config = dict(
    num_hidden_layers=19,
    hidden_size=192,
    num_attention_heads=6,
    num_key_value_heads=1,
    head_dim=32,
    intermediate_size=768,
    vocab_size=512,
    hidden_act='swiglu',
    norm='rmsnorm',
    norm_place='pre',
    norm_eps=1e-05,
    positions='rope',
    rope_theta=10000.0,
    rope_fraction=1.0,
    qk_norm=True,
    attn_scale=0.177,
    bias='none',
    tie_word_embeddings=False,
    parallel_block=False,
    init='orth',
    init_std_qkv=0.035,
    init_std_o=0.0,
    init_std_up=0.035,
    init_std_down=0.0,
    optimizer='soap_variant',
    learning_rate=0.0067,
    lr_mult_up=1.07,
    beta1=0.95,
    beta2=0.99,
    lr_head=0.00903,
    warmup_steps=120,
    schedule='wsd',
    decay_fraction=1.0,
    decay_shape='linear',
    final_lr_fraction=0.1,
    batch_tokens=131072,
    max_seq_len=1024,
    doc_mask=False,
    train_tokens=651600000,
    max_steps=4972,
    dataset='wikipedia_en',
)
Each number is 500 + 25 x the weight over its row's rms, rounded and kept within 0 to 999. Layers, rows and columns count from 0. Numbers have three digits each. The size before them is the row's rms in percent of the matrix's.

# layer 13 attention output, 192x192, rms 0.17, rows 0-191, columns 0-63
098:495517470478479482501516532562432527522495476504483521494507464480496538473488481521474467521499520508510474476532483506461486543520492497494467536533569513482526503447484488520428510497501503
091:452503475473517494516475520505452466512500503484505527552486534516450509488513501542451485480524536546516496523520492540527485511472497473472512466507461496505449516475457455502488546529476502
097:499476510489511529510515568472499509510502473500495493509474511512461480473490508523486522494496449527485492513432517504476508477478451457506483488476447551464509507583552510486474538518500480
097:494485514544472549510470472518526484499485460503567493472497523494507523473515487514544506520530529478512503487492458505572519501511513488461520490544532533534495495496512466530481487495486502
100:518511500467499518499480499510477496479499468477502453502521521498499520484489442481502469506505509466504516553455477507477455518522496468500519450517520502545506479492516505574547479500492481
092:499502494469518538520509497521496509492489523543493493476509520505498506532514518498488495515520508506522534544504490535523438496495521486520502519466512482527531535475448502520481469498539480
100:511504537471466486530482498457472501520498521484483469508527526480455473524493483470485447488499517455514513553518493533491515478513460485508551502533467486514490504551525509484534486531472529
095:469459515462518502495504529463524519443511547485532547510519545487469498504536506507484484475529525518488514477438556497521510467491527544480506501465472503494465502507459457488489522529491531
094:478547508483464464541512516538486522461448495464484514492493505473479519498533482512489488504523540479490514478497495532478509563467505495524535524504519543481556477504514493502505530480530417
094:519490495524511483511522528473510539500504522525529472528491613509504490504528484491512503492495482527498478472464497531493455467492475509477525534480497516481540512542486474512491492491495458
097:507482527527503502520509519482482457491504498515496488493508507464480471535516494501505510514503526491497489485510488500519507497506520508502504549502513530491483512507557481487480438498490485
108:468497548519489537529512486510519505477518493510531541495460491535512500560451510481507500502505547500460477490483466522463528477500505537511492497498505500498490495532550511493512475496518493
104:523511510519518505536495493487488478469504486519462504517498539469455472469532496470514488490498480485479520474522508474543504470512495494503494530544503472442540514504510460476521502523475511
096:456517514521492460507514466524499490517499520514469491498498482505532516492480530507465494525509581513460498502536481476496514527523523501530448529532510491519511507496538543494498491463476469
103:499501512503540499474557503505502499529465542514514472534502554501492483518526492523483486477501489499470481505544549494483505514509491482501471478514472502469510542526515494507448508525467486
095:491535474542512479504475449509503523507496504481528503491499467482511508487502544524508520530530519523449488457510473518524490474513472483531418515536532459498485499461541499505511493495469497
092:458508465488504503482546514500517535505538450472496552495533491510499490517514478515528538496509545508522533530439523473485480519518521501498525510496506486501465493525502473483516503497497482
092:478526501500500483521506511479500499501463472470504532494530481537496499465487531514498491498523475488537506471500516504522486509538494499460523477526490482504432495482552498539485497525533483
091:509471500473428511515503487506519521520491493476489487544471441509520490511502529502425472547482496473497529496518454527495481470485490491528494495475466467531502508501515482543507504482482477
100:530529493526550488517485472562507507502473525498488503506472517516523496489507518487482497513512451470488506490524500502498476504523548487498500516503482498548531490493503516501523515482488499
096:434514489511518464486488524507503569486481449503474440494515466517517521529487536488484475494482502479550513486541462462499528479454489529526497503493503467495491470465455478521482490466521551
098:497471485499504501481502500481529476511493483484534562512471497483468485506520507457521453507467511568561502504521526511463512470500461506459518451473509541479512497529522452512490509525502488
112:530483515419547448502519544474464546490467490512490455503475542499526473484519536460514530508497446492497518483556490459448516494486495520482494546489503508476527495479485517474530488485497503
097:506502486537494504478503486516460556519503534532487503477464479494487520476462495492466492481484489508535479501503548455465488480502491504511462492513497514493537482509517493522485529502517550
094:498508524476510447472496486493482469516506479516488484468497507512547526527499527495478498483505474488519492515562507498488465525515522463517468497497532478506508481524502458512497536517503494
095:467489499491511546490507496489470473524490497454519510527463516511502501505458504472520495504473484516538467487505500525453531444489523556494519522504506485490491449487465525496492496493563514
106:477497539545523481486502508490496516486497506541483504471504497484549493531519507510516475513462475464478443473503487462466490481515490489495493475499525497467515534524495486469484499466470480
099:499491525499496496445517563512463479510482515507519485523511486524533485532531521479513519450464502515518483464498494461501507495484549503521528493466505527526495502458476456473484508482529506
101:500514484465489503471504513472525496547464491519490491439496462522526504529507501509515475514449505499462524523508512502488508497476465508477509473469525511476543490468489518470487518498484562
105:512510515498533477506482464514513495473492509481567526444484498531498512504514545505498535513507484496504492483518503472520527521477510497524497509464518519573494463487461470493535467464490458
093:520496531526470554484505487495478512523544538505491492484499517513512509497501540501565486498467509511510509475480486477490501461449542504477479530510489506534466497432486509486502494441524504
091:485490532495501503498513465474503518485492487534510541503478489498526498513546522499492490480520474508522488500486530425524544492475479503493547513442550522481516522456485467481507539522486529
100:469517473495490511465493526474489503534529482489505540490502508509494509451511496478438493481492509492525473511509520479500503526489484450493522502527508521477528458445532471530488509511483524
111:483523501482502528476475500560477470496464490496516459473504468532503473472516504536524457492508504517482461500482518550569494534487483521529511477492496439458436439508502533506505489508448480
117:467485476482489481508506501462484459495494502488521486483493533484515516505491506475536510491481485511494478498496491540513514522554482503510505515515550484463472498482519489472519500467534525
102:526460492514492581500544489489496545510493473508485500511473505512486509501521459493491498455498521506525527493450506469503511487493536484469472498467504545519516496444542490498537505464479505
104:521504510490525491471509477502483483500514474452467504543496535465531505491486475511465507472521471496497467492528473490533496495535519487521515498514480481503521474534558504477519510516493493
101:533519497525488547486506570470504471470519551512488533553480493566549486525494551511509498488532498481477495508466543477444507487486517516498518503521483528449490515532466478521552490513534536
098:480477520505491483480518516499519527504507485471499492494492450508511514479506494497486507515469496511510539495489502487515514532540469520541516523501492509527491468519495473494544454465513535
098:457471544466476468447503492519484504515538462522489484475495497487535521512491502498493483511505490494471503513505569469505506527471481518519442487485533516502503468504439523468492529491483452
090:481514469486499533497457485483535474479464521468506508524478506495512459520502514505504479519510478517561529512476516566499499517526491502468554477515477494468512503531510493514499521573500550
094:490504498517500551505487480509504469501508524515523509500505536501488471516497439492565494546473492508463544477444520513485476509492488471483501485510494481505516507507522506517508492447476500
086:499464520546488521509521505453536490533505493491457477536498507510483469522510455507479506505485517491467481478449511487478508455522502471538524506538498552484542489484515515502479499500490562
103:528509505486460489518498474459515478515523471479495461509484502453493461491519462499503507511522519509555475469509490478508517483484497470488548504513493502472506553514476469526450513521496491
099:460526520474513460479508538540480524500536523479467492471487508477480501507514481486495504564488531494492454475516486504492466518505509541491491526537549486485510522489492510525501529546491500
108:475502520496469532479492500507491466501488517461528466491507518493500479517453480491488462516507526471511514471428499522535511521556482536466520475464527473468487503521510516519495526565435497
094:462497482519511540501486462527514465555465482461537516504501496516506476513516476480463490541522490495488502525459491509506515463488519542504543455463498472468486460516537477476463502496461511
103:482498476458514491493494448498465472517485498567497518512531499484481503531504468513483468517525483517518487493477468546507475524534492533496468501434502479470552463507498465460492498523525462
096:481501499468507463480543468489502496541460486493543515505489535563502502495514477492495478503535512485506543507523501479520535502467528487460485506519462494505506488478584464540500499476517514
095:467506477488489504497519478527539514484514494536507472461468505531518479489470475514539500521490448494507497480484543528526469488498524434468520539483537534511513498452505529533486515519492493
097:498459484505510504497468481518465538500496496469479480488537499505487478500505481452485457537495450534508525471491459504500465523512495518453462525507521523481548493522514507542502495510496488
099:527528519478512512511530464549503509558538496478485550482508505497495495510489489472470505451479513505510523515494486460513465507525480437475509509499545447530508465528545511513539501472467529
103:535458518479522485477507523491526503477431484506506520528469509471514514525514520488535504498521492544548478525490509482469518437515468489471508495481523514480510503474522512481499516511512507
103:465525508483492545467491532468510476506538512500494518489506503548546480518462468474496489512518473508478485478484535536489488487501480521515538495449543532543490491539479479482476498492491547
101:507518541487522548519521482441484526536447525459524486536527469501499468504491493521487511490516534537483517513475512513471488491510499530465475491473515510517517517551456498529469505483541481
110:461473479530498547453499516477512479460516483491500519501509457523496479455509494479505533498432478548502512490441511491527481475537481507488537504488481513529463503478551519518472500468473470
100:489481548488533506478508528453493508479481475482490485475462486543492528456488496513479538453522472539442485503491506506507485471449532534494472507487516515554446526487454507493517461438478456
114:489477515519447530504479505500514460507484525444556478462489556491508533508513465506542525519545513496504464504451486517534542487554508514509523489504546522475498493484496495508502471506475521
106:503474511483459483520474459507493525505504527497505516465540515491498524531458491496520464519538483499477500510526488535515497493533537505481511480506511431454498487508485504460418462522427478
088:492492464495459522526521529455495501523463505503479471537497506505474479481518494507471439472492491472499465501447496450489487471547487486507505471465475502506527503523497478548486470567510484
095:476544530489531467509502494533463534513485513520494495504490512431501486487494496523523461497464503496470485470525470516533451492507513508496489556508509461501521525519482476496469563511495498
092:514477523495506575529440524480454502494473545517477459536473515513525485488508467522505472519505517506516521486483522524512457507527503540463492497518522477502505486514521498549494471570478471
108:500508489489503484496453491512544484503552512451513509517531505530544504524524474494501502505516530481493506494579491528530527486474487505522496504524496505541467509513523525465512514532487486
089:532486503521494521471502528517454484480504506537520473486517526487452532538498492523486486500470431488539502498526486475515454505482546494501471544492452477492484538507513505477505474504488485
095:477497531527491481468526472517503524497507495494503496481482517515498500538502546494484559495478495569517468504522531491483500491495552483524477515491469513504493475493471449487497489468507498
095:498502478466515488474502485513502539500490498467501513488521518516506467501476512490538471503506455546565510498460501538484550495506457516544470534454479473484532478490475479510500475469529445
104:532522539471506509502522460528494441498507555517536479485461543513503531525532510490513480506520498495473483473508488526526445489508509487470454518476503520528470524477491483498538526504475552
099:486483471502489530528511480483476525476531491507462502529473542507507541533569473474470512507473464505510519470482517523522487520472490497523466526498517514490489515502512465485502488511492501
097:517443507504486533489505486505508487453542491478476518454495493526522489486512486475487502525472518492510514491516544521506516514498541483529502502520505507472461444543503482516496469502521462
090:501488483488509482530484499524491509473508485500513521527445534479464476476458464496485492527485488492480473475514501508547491446516484501480514501509464456478534522555511539535463489513465490
102:491512520527490515469510518455491481437500506537499498527471477491502486488504520448486505480496487496523505509438494508494521492498556473480457498491488560455463527453510492501532479496474496
095:512528542472475489558505500519473481525457495515502510508534438503517492493481491503469482499528524510500504528497488524526503507499474480517518477516526472490498496518441518450471539493466504
110:474479507551491469550539506494476501486520536487477488492456525481501461524498560502504499496467515493510485481497470517527489504461533502521515526547484457490502469549478496450524498518529522
118:508503461487458538507481521512497463489502488501478507548509465468504494514443461524499510486458496497520514508496488466506474488529527484511521463512469524494540466544516495543496464511496482
094:518511555503500458492479516493528486500503500554529505463454505511538506479510505489507517470517531517492450479499512452504502496497496507518492494515493537525489485524549483501514508481489498
108:506502470545497481484492532493545490507498457505486504470481441549490507458513538496522507517493502492498486520495483509486520468492461456505540531518535530538454501512535546491521469479539506
098:523486486494496434464506471499494478548475489471504537482551474510489495497507575478474474525478521480539479514551509528507491500492463483480499484460530497522501463508506509474536475507485533
092:487509529479517504481484489535494516522503517514491541484485553465458518512474514522494510483530518514447486481484477484535476511498467518514498541412512492527539497479525520493473511525506527
105:504509503514527519471486482483499461463476474507510538479491495506534499467534466485484507510468500494463524508427540500488516509550492556515482447545483502509464519526543473511485521477455481
102:509457556519491500517478498476460541519511486513495497467487461502507503513488568477496506477452527508478501501501485482477473503504482491493541502534571469527509533506498523477503484483510506
092:478442471498530536522507502488514461486494512496537535473497516547500487539485490476496538500528488474515478453466489509518501498467510515506453477470462465476487505480499532493490526513512519
099:466496553540529476502486490480512497510509492524521549508476476532496519463496486512543535477502492546504510478508512512493528477502549523488529495481515492518468466468472504527552444483475474
100:533505485468487504533466469525571485473504506514523509544528524476503503551501494515510497518540519510486467537465514529500498514551486511481520524495491491508512517531466492528454526509501480
095:484489468506543471459538459511487487481493542505486449470487496460498469527496482506489513527533445517484473532535513528578485503464537534520508530521548519514472544530549499508510538490519439
095:529487520499479488500505482506469508492462502482523552523491470516491505485504501485485436492503482522476483491489535499529477453518502544511506509499487487517468483471523552508513523524482530
104:519515501505484496543451511519494471487521480527488511468502461480473491518540479532504450494542526480502490520566479478544500517513468501482505501540527522538477518477480481525482513504464436
099:498502488472509505506458518508489504526479509474444491507481491510475485521493490514513498475495499547477522501464513521490499508466478499473533503452515498499485520470490495519490480515455506
100:476504471510516523512476495445534460554469486472486488504469473544527562505543548459481543504491486531511499509440486518492485519485481554482545520498508536507463477499468526503515513471540484
102:501504519550483502541510494511488497517461510467508453516460479493508452515485492499449530514509499447468486472524441512485477504506471493478483494483501495547483548507472486499497495511515482
086:519466527475500481473506458554510526483504532497476529473481510498525502499489498467516483462486535537508477475512496547492506531472455468480552510482519466518478527478431497506487476530527533
161:481514502508495498473491484490497475551541516464512483474520508488557523515474540499491499508510535468529487502513518497490470507532510531490508543507528495494519486478495493478522530482521486
101:488527503435457473548483510537532509547502528523496526497479464496469506509508496507519484528493497463503514513512478535491491532538465496452490500490456496521524493507492534516483534513469508
112:496536493489472519495543505547539493503481479491539510461484492476513509531488532480479510480518475538520499513493508501569463513501483490505521456497532484502483507532488462491494505452520523
100:507475518519481471512470545490483534510493524496482522506437484537481489505507483512511507500469498462513470504477563470481566452520451527458494510523497549491497485518502501469489488509511517
099:474517487526481560539517504479515507540490508504503494486465519497506521511498492481526483477442554512492493515426498509486515508501472550482565482462515490544486474496495502509505529508532502
099:473485493502505454495522476520509527525473507504501491490553519474474497513503499452466487517499488491494502467536496496515448492485510495522484508512525453460571542444443508471453543503487534
101:522474482519511492481477541515503486527505484506475507508512487524503447490475492481508465500532482513544502477501465524466486542489497488474479493509481470506465514537538466540522506488504459
104:491475463461577467527516454522476502516548473535526519527479489475488513546528467504486484475499514481513521486529495490488513509493490467524529529503513508501545472492490484462469491497505471
100:542513466535486478480487474523504487504522511510526521481483514488535525554540507467537505485501507499491472483547524523520512559469491502496478455537530478517494495416458462488500512529568473
106:494470478463541526500487490525513499513485513484535560425489487503513529506542471507510526528514503530515528498497520557494503505538533515510509459474502506533443466487522491571493504498527487
098:511458462491455503482450495483504490517469467484512495497518481478494476488510486536547495482466482495533538516477509518538452483510525538444482516496488513527518509506508536528505467504505475
094:492529497532473436490529509516516493547523531509492494461500495534478528516553509505510510520504490489493512496539521485482502540468486501468498507528504511540477514456449482488467515531483460
097:476515511512486510496502500534496495522518521548505526505510505494520508481530484468525521516480537496473491495517507551517506493466495512554463486514470503428492503529472497505496554518501492
093:549479501521494511501508466493493495475470488497510467544487498538517469501479480529509512537452472467502465516499455504476495501498495490496536497511504501515480529552514464483522490520507515
100:520508493497502454502488535529505516521472498525499460523536539484487483512499543472469475481518483505525483491502508564536514563492479526500455497520515458482503484514516484515494491507496505
100:506480504519479505471485504448450494507493497533513531550504516488501507486514517498513561504452454506516539485525517520431500476501513470502512515509480511488503501487466505487471456510520459
097:526510527516492545478518510531507474480509530469499507509539475494474481519508487522481514535499502480467505489457489504520498457536521499499466528486488508497516511521458532474518457477490512
098:528519486476508496508549479518489540520516530527470524500492499500536507523529500523513488502432485496502522441553520499511477490472551500485467541494482525489468547489458522483496483490482504
103:482506508476494504498529462465512475522482497507531475497477562535542498495508551504488513530541549533484457509490533477520490514495475483522512484524517532514503472541476471488513480481531472
103:523497498506518511498454554502478515553498520492456497479512483472505455516540479499480491489475478538482519453489496469550505497500505522533500497501473540501483517502509451483467535490488512
110:506524549516476508491534522524500526504482513497500473513506461502532528512541535496516479474480536479464509511515520490473466474477525516464519534530551509517551444458499474468461504511469502
117:526516509475523520509497481457437516482455490495519512509534526522517523490501492499507520526510513491499486463450437511507471521518495509525502507495496462517469465478517460504519481500494468
094:527497476495510478459514493524493539509480504504503495489489485480508498472505504523483520503518492503528504481532463498548477540479512547481479503508506482510456451490521478524505525477498486
100:530521526513462442494472473537517479508484470518477517484499490485515544484513530525507515535522480473451469485530541540522524495514518523482433493505535509531527511512516477489479495493517491
100:513515514529494464498483520456501530464482523531527483505509533519527513496510508546489500521511520495496553488531509517503464512489468512532490523479490511492460463487534548492552510495491527
090:486497512459481506481489503491507488442503496507524566488488512526472476474536501542479463503533470477513502499471538527531507524473528525519489507435483501499468532502544472460508513507500458
101:530476495492539488532491516481477482463510466495490540508502542499486454511463445512539498510505407513517482472483475483450476482507481463502493517485492479486513543573534515511493479494447473
104:473471463513474505486519473531486465548526484497538482491485507531476519507502510525486563482519508499515466530519486508527493489474439488513504493501534505553533495493483460495505517480489517
096:497501495499471536518550478496486518500491530513522485489496517527509526509483526532490508466502501538494531509526489459513540445523496498530480520533511472525505476497489497503495489480471496
097:485483462501493477460471504563479474529534481509539487531517529500507476492477447456461498517505472538488483542516516563514499467509463476493481509469510494495517518556530489520460505512458482
110:491492508515480511496479510526530498492509480528493518503504489499466524494469494528454483519488496502464533471516539517477478466513485512482488535510526469499524495460500483493444485519460500
102:503490518496481512513493534520524518483508512483484505448486489541486497485493508483463546507540506495521500474505487494495475472481490466516489554481503481519511538500555506468501533485494454
095:455515493497525523471485511482519499479497506508525478474530488487440484481468500518478528467523514452483518530493501501541512498529541498445511481515543457515493470538559490502472541470500481
094:507497534494494499518493455506483482442522519502509475483483508473506512484521489505534509469509491527503564483465516522525519488494541516501529526517510456518503462483545509479523451459467469
101:489505487529519501489502488521497491475517477514446531478463483488482495490495472506481562454522472488494492534504504498535495548490494472528503498514509514505531507445526485487469503470520481
102:533509491453464503485490452477457510507462495530551486504508517495543474452470508507482516480541505499502548553494485536482466497489534495505493488532482518492508508556525473495474466470514488
104:498482516532499472486463512465493511501473495493541536498496518505499557527534534491505478514532484484442456509558521467489533501492505509487525499525541497515516485513464451465491524513469479
101:479534498480492459453500457484548561471491479534506515481537486500493478471499491523459485516488451504492518548580532489503511487522502507476485503515515516481534478435511502517492536466476516
102:489536522511476533528525479550466517489468522548503499520484507544492518518543514531510492507503544464540486504452527481502482534498512480488476495549490558521496497487477440478509499489513443
102:463504526498505531508519513512509483469545519535463496541462496509486477501535530508492487457513500463454490503486512523487463498491513499478472517502494531486497547462535479492465501504510520
085:485465456451483501483501475512535426511489492503521483485454506526481508494486525546494554483493515493521517551481519507506535479536500487492519487504498458481472461512508478501490495480537472
112:538518466500498507508508509545476490478542520508482499518513478529523458523543480516487487496518511506502487496491458570527497522494509434503502514508480489490495530521498457469496496475504434
097:517514488534491541503473510509507509487497529509511530532475462530467521513478523498500495491506502472520505482551465486527505474500531517524526480502466494469453498520496500503449542480539489
099:498480531516541505557502511505496463498479517478494466525535507494498536515495513489497513493536512498477521473473472511520487506522498477479562479528473483512534520482491466511498468548497501
098:513515507525467458491459528516514469483492465491524543511470517500510499515471545493511533487499500513481477467567521498477477480535492546483534546476520502501497456517527511473485479534484538
099:485500495542491521536533484492560528471490505509495517470507534519526456463489516502490490475512540477485514468474498488504520491511512517529468550497461483489461495518541525457517512505529498
093:514488525510473471477476511482524512501507471500488513513544469459499488490461444475469483474497538475487465504513498528487513504490523486449517486473548513484487528493490528532512507525506513
110:445483461485469483467486489487483535499508484478499519473479476497446487488470508493474486480482491506485504527514493513518534511483459486513542446482521491507524508491516483463507510489512506
089:495521475487490469506512488475512482556479550493477449450506509454489521482515522463497504510471546463536508494502492491494555453547519494503539520534501483469499474470498488501490499492507528
100:480475504515472532528545507494505460540551510538526487529493487526511493498548489508523499494524530479539477506477491469480512501495455483543513452489484490515461500492453468502470510528506475
106:476497462512518452514524480526483529530515502465514513526472503523519527539479521487510509512450454517519491502536466498530538456461491505501466505446506514458489507537475514465505514523504545
101:494483461468494473511512472505499492499504475499525502526539496517508449473489465519465434536473497503496515518500527502552494445511498515540461482503433437468527522513546545504492522519474486
084:515504523489484491507471472498518501457516449503480447521502480539524467544521520512479530525514484520480521492493543482512576525478517494514513485497487498537498461495455481486525506487465466
100:533497463504498522513542461506518475481497486489495543476478519486508476501550562471487518475513490519471525511507498506506483508481482461510523511511478543500532476484530487502538501476465544
107:484562490522517544503508475523492519508512513481503482505524546510508540497510514522519511485492493477513489480485519529531530484509496527488518492545516505449456510438489482475471488488509504
108:503496530518535466476492528438521517480492476485446513448498526479484527538510472528493478521530508486529513504523543512476499547546517463484471535502524505503505423473506499491489538540464524
105:495486478492520524494491491493495480530526530493505463504462561525541514535458556466489506535488522460525496511531506497521501441491512525499501551548503547484519495495477499457484511485546550
112:480472486476507534488535480527519515472512521527500497462497481521521498513491580543497473541508522523466512469494553493505460537503498496494479546488517514518502485477504503448520483505531527
109:553520508569492509489502536479501521547508548505500447526489494555446526520554503512541512469440527470470469492499512511492554474483451531473493507520510550528475492495476493530497509534500532
099:496460512489484479507490514461505546520468515510498508483481515471505550449514559532499461504514461457521508527491517476525485495472514551516487541490503545518486516479493504504497477491531472
093:468485484512465527508500496544543507532468518537509463501446511550503495441517496509483501521510547509529485513478527478471514495512463512493556506455508510521487472477545514485497502561521501
087:511482507509480517478514490467518495532480458526510507496535487540503494488469531497481463544519488508489494509487453498513524504494495543497508546498506472488526504481502505526508489510445491
099:474539515499486522482501490517489518491520526559492526482534508515464495547460512472474533494490501479564481515473526455544507500520517535503482488541565492456508462527517495487523493489520463
106:474526509526507474490481514480542527510488549489535515514467509501500484524505492470486498478555502480526490523528514506526534477504487551500499507517495540520489468517505500484495475532478512
105:483502483511469525509505472525526502490522513497452439501526502492478493550575502490458509507520528538485488535473493486530483494513534444510532492520521510480476512454486456468497494519492496
090:511538485499503512511469490514509516503482505512493528536525477509491547488508504515512487515471491473529459488532535548512509473491557485499517483509492492498439496538501497516457502478496487
101:520468496523507487502505507517509475527520482459503488528491498508454477479498489505501465497514497496496525506472529506469492464492461507526477483481437495487524512535475532525473474512480531
098:511472527526515487530527527533495471572484490493482490538496479455539517529514519497485476475513512495476490475488497516460531518506496530485478490519482497492499511458469505511489558501522462
099:513523528525484515514506511492511543527522485498501536464493467495480469534467468487465537441497493486538520564517501534479519514469484473426515487489489544513528513528484540493486546488526513
105:491543472514506502518508499522522494477529489515502504505539455513507456458516449510528522483439478471523492503492493489484513472515508492517477481476492495465500493484468499505524537498496530
090:497503513486484529498530494510498512463544467499483533503581507529470474513469515491510517470493527456532509503486490512550471547496514476506477532478479467450498483517481495516529523478507548
097:468478510540490514501546448507479500468529498528524530525504462504512466484510532485549512505477504560537555527521513510533476530485500513458501501489527447499514523467511489492539498480453515
097:550499492506497466511514514492482507502509506509472528519496532471499475484418506478485497494521480516487518524554497482481494484488529482504515564536445537469565502516511541438504516487472515
090:524472525455495518514507547468486479512491493471455526528472497544518502447481528490497484468530475547452524471496523434492532478463449515469522502451469528483525479471552530530488527543537468
096:527527513517481508513478545530497502552551516504521466496534506510539540528501482470533504498529430499474509483513532508469512508494444477531515509490470538525499516481524470478512492473526513
108:483502438504505520526502507466523521506473500478463525528522509477476480434442531506475487482494501482495514531511471506529518497489456489482506485473480503490516534523549503496509497492523515
104:501471543483467515541493483494460511446543504533469519513470542461509488518452497530525520499455493470480470540478492489494485518509497490555489530507498465453541508490534502458509480505467490
109:494534529517484509446470521519456523482473492472500533536479518505525519493497529522498515504482500499513513495469494527490507535534480479509539500514470546499467512489502470503488523514490505
098:530483493511483448501516471499474473535505494508549522528497541522497478489515497526502495502501498486512496497476458456528497498511420484505484487476491546486542524514510538500512520497456487
091:542493510497494516492491523546525542485500490482503484485513461486483497520474518474487468513476451528533524516536477496547522504524524487534482484506503501504524513515519511505521480476461485
097:485535512485439518490492480514516514515523539483486456520485533489502471529510473493477505532494501514490469511498473490519522453564475472499541517519507540565486520497515521512544538475443541
091:469503492456496508469444488486473522495497503530465492483522511535479496510467501512430499504518498505478558504506510515562505496525482502480468510470495485512514455507499477515468524478477523
104:516514514488524503520469539510486501489501488507520533505488489480524508519512490479477456490458506479490544480482486494479466540526505500512462480465484491511461547483508514484504461482506498
108:449496478466519480496517533480554512517465480497517521501515506508486505527409498503516532547496491533514529535521506500464518450504502535487490523486458490496519506514466567545504459502468530
092:507475510515464515476512528485548448465466485456542500459504493534503521498495508482504502523495496517495493505514484526486486459538480535522503445468509495527475546482563477520552415474489496
115:501468470521515504528485495449505474499490513464498539546549457459498516482513491490497494512511456528542496472487455515542457471515467523522519477472487470513506476513527521535504496538520530
099:545504490512511476449532539511493545515529505508550524488487526516455482513451495482506468494494490495492522498488491474477490486506511495525504495498449500467485492506525521537491539496482520
109:527478496515520521501437487503480494510551476489533514491516516530471505504499525490470484510503522493524463442487507524516489506499515430510526506472493502502483533467510504445497500494527529
099:518514470541536464446484502438464497467523529483502504472506469472513556483496522526532455526495506486486493499521497520523450503565488477507491527498512476526509521518515505498527507466468520
101:506467483517448534472504531524525482553511513555563519477504485528501503465496515506503510455496458499524543505466536474496500487511500519479518502500487491511504470506499518502506456506548486
092:528504528526552479545558514520461467525487502566457499504479525493482506523480464428474503474508480540476473449519484446498508514487505507521436524491453554502524475517517500531523493507452506
098:479479474475491527491517479527501506509508511495500523511511483491546504453524528501528525533491492503540501458427517487534455533476523504508537524521566464475493489496502483522522507465464508
099:514512464509476529545520517501496508492492494442552506493515473489519523520509505451515478473485493497499455501471486502508473525485500500503552471516526484493487518507490504498527541514519503
100:493459472477499491528493458549479494500479488479499547463509481502479500536505507455490489473488466547478493510503535512518486514507489465485512480484517474521501467498505473504486508515490513
103:471468500501531538514515476422474497472496498544469456492472492558492505504518530506496518480506563434510483475460511531529531537511498498502503526556506504493476496478549522480492504490498478
082:547518439478475463504497485474491502557498452503510546516468464454507526431472508501525524481473461477505494517496540524511502458544495528482490498484495486501512494502500470479537498530500540
111:514505467516489502492557457501520514522480485504502468506493502463452475490510550491517467495527498520525469521534525471528452494508532480514495479505533509514512488482535506480500518500503467
094:483476454499500489487496503514499524512507499466520511503511471527485506507446510490486529473513532521459459517507475520512520499504459497491514482492480485517502489541530558490497528457503448
102:504494492484527536534523462449509502513458473509492516452496504510511458510483494503522509448529453493474494534523500496447530511517505510481489458502490508460522538497473489476501485531464494
099:464485498491505450541498483491490525462517453460478508531489450495494487516531507462470540521470488540493486466518511499480474504489495477514499491506512529484551495489481476501475521492495488
087:533505488483501542488501501485513500457521502480463463437493501506514521495520466482505458507512551448511482477504536470488500540489508508469499512514519485524516490468480475520525491545544517
088:531511476510529500463499555504530481559516518485510511485521514502493483483465514513543489514521473476499497474512529476494519463489477515459513519506453514492513506524534517510491499543504492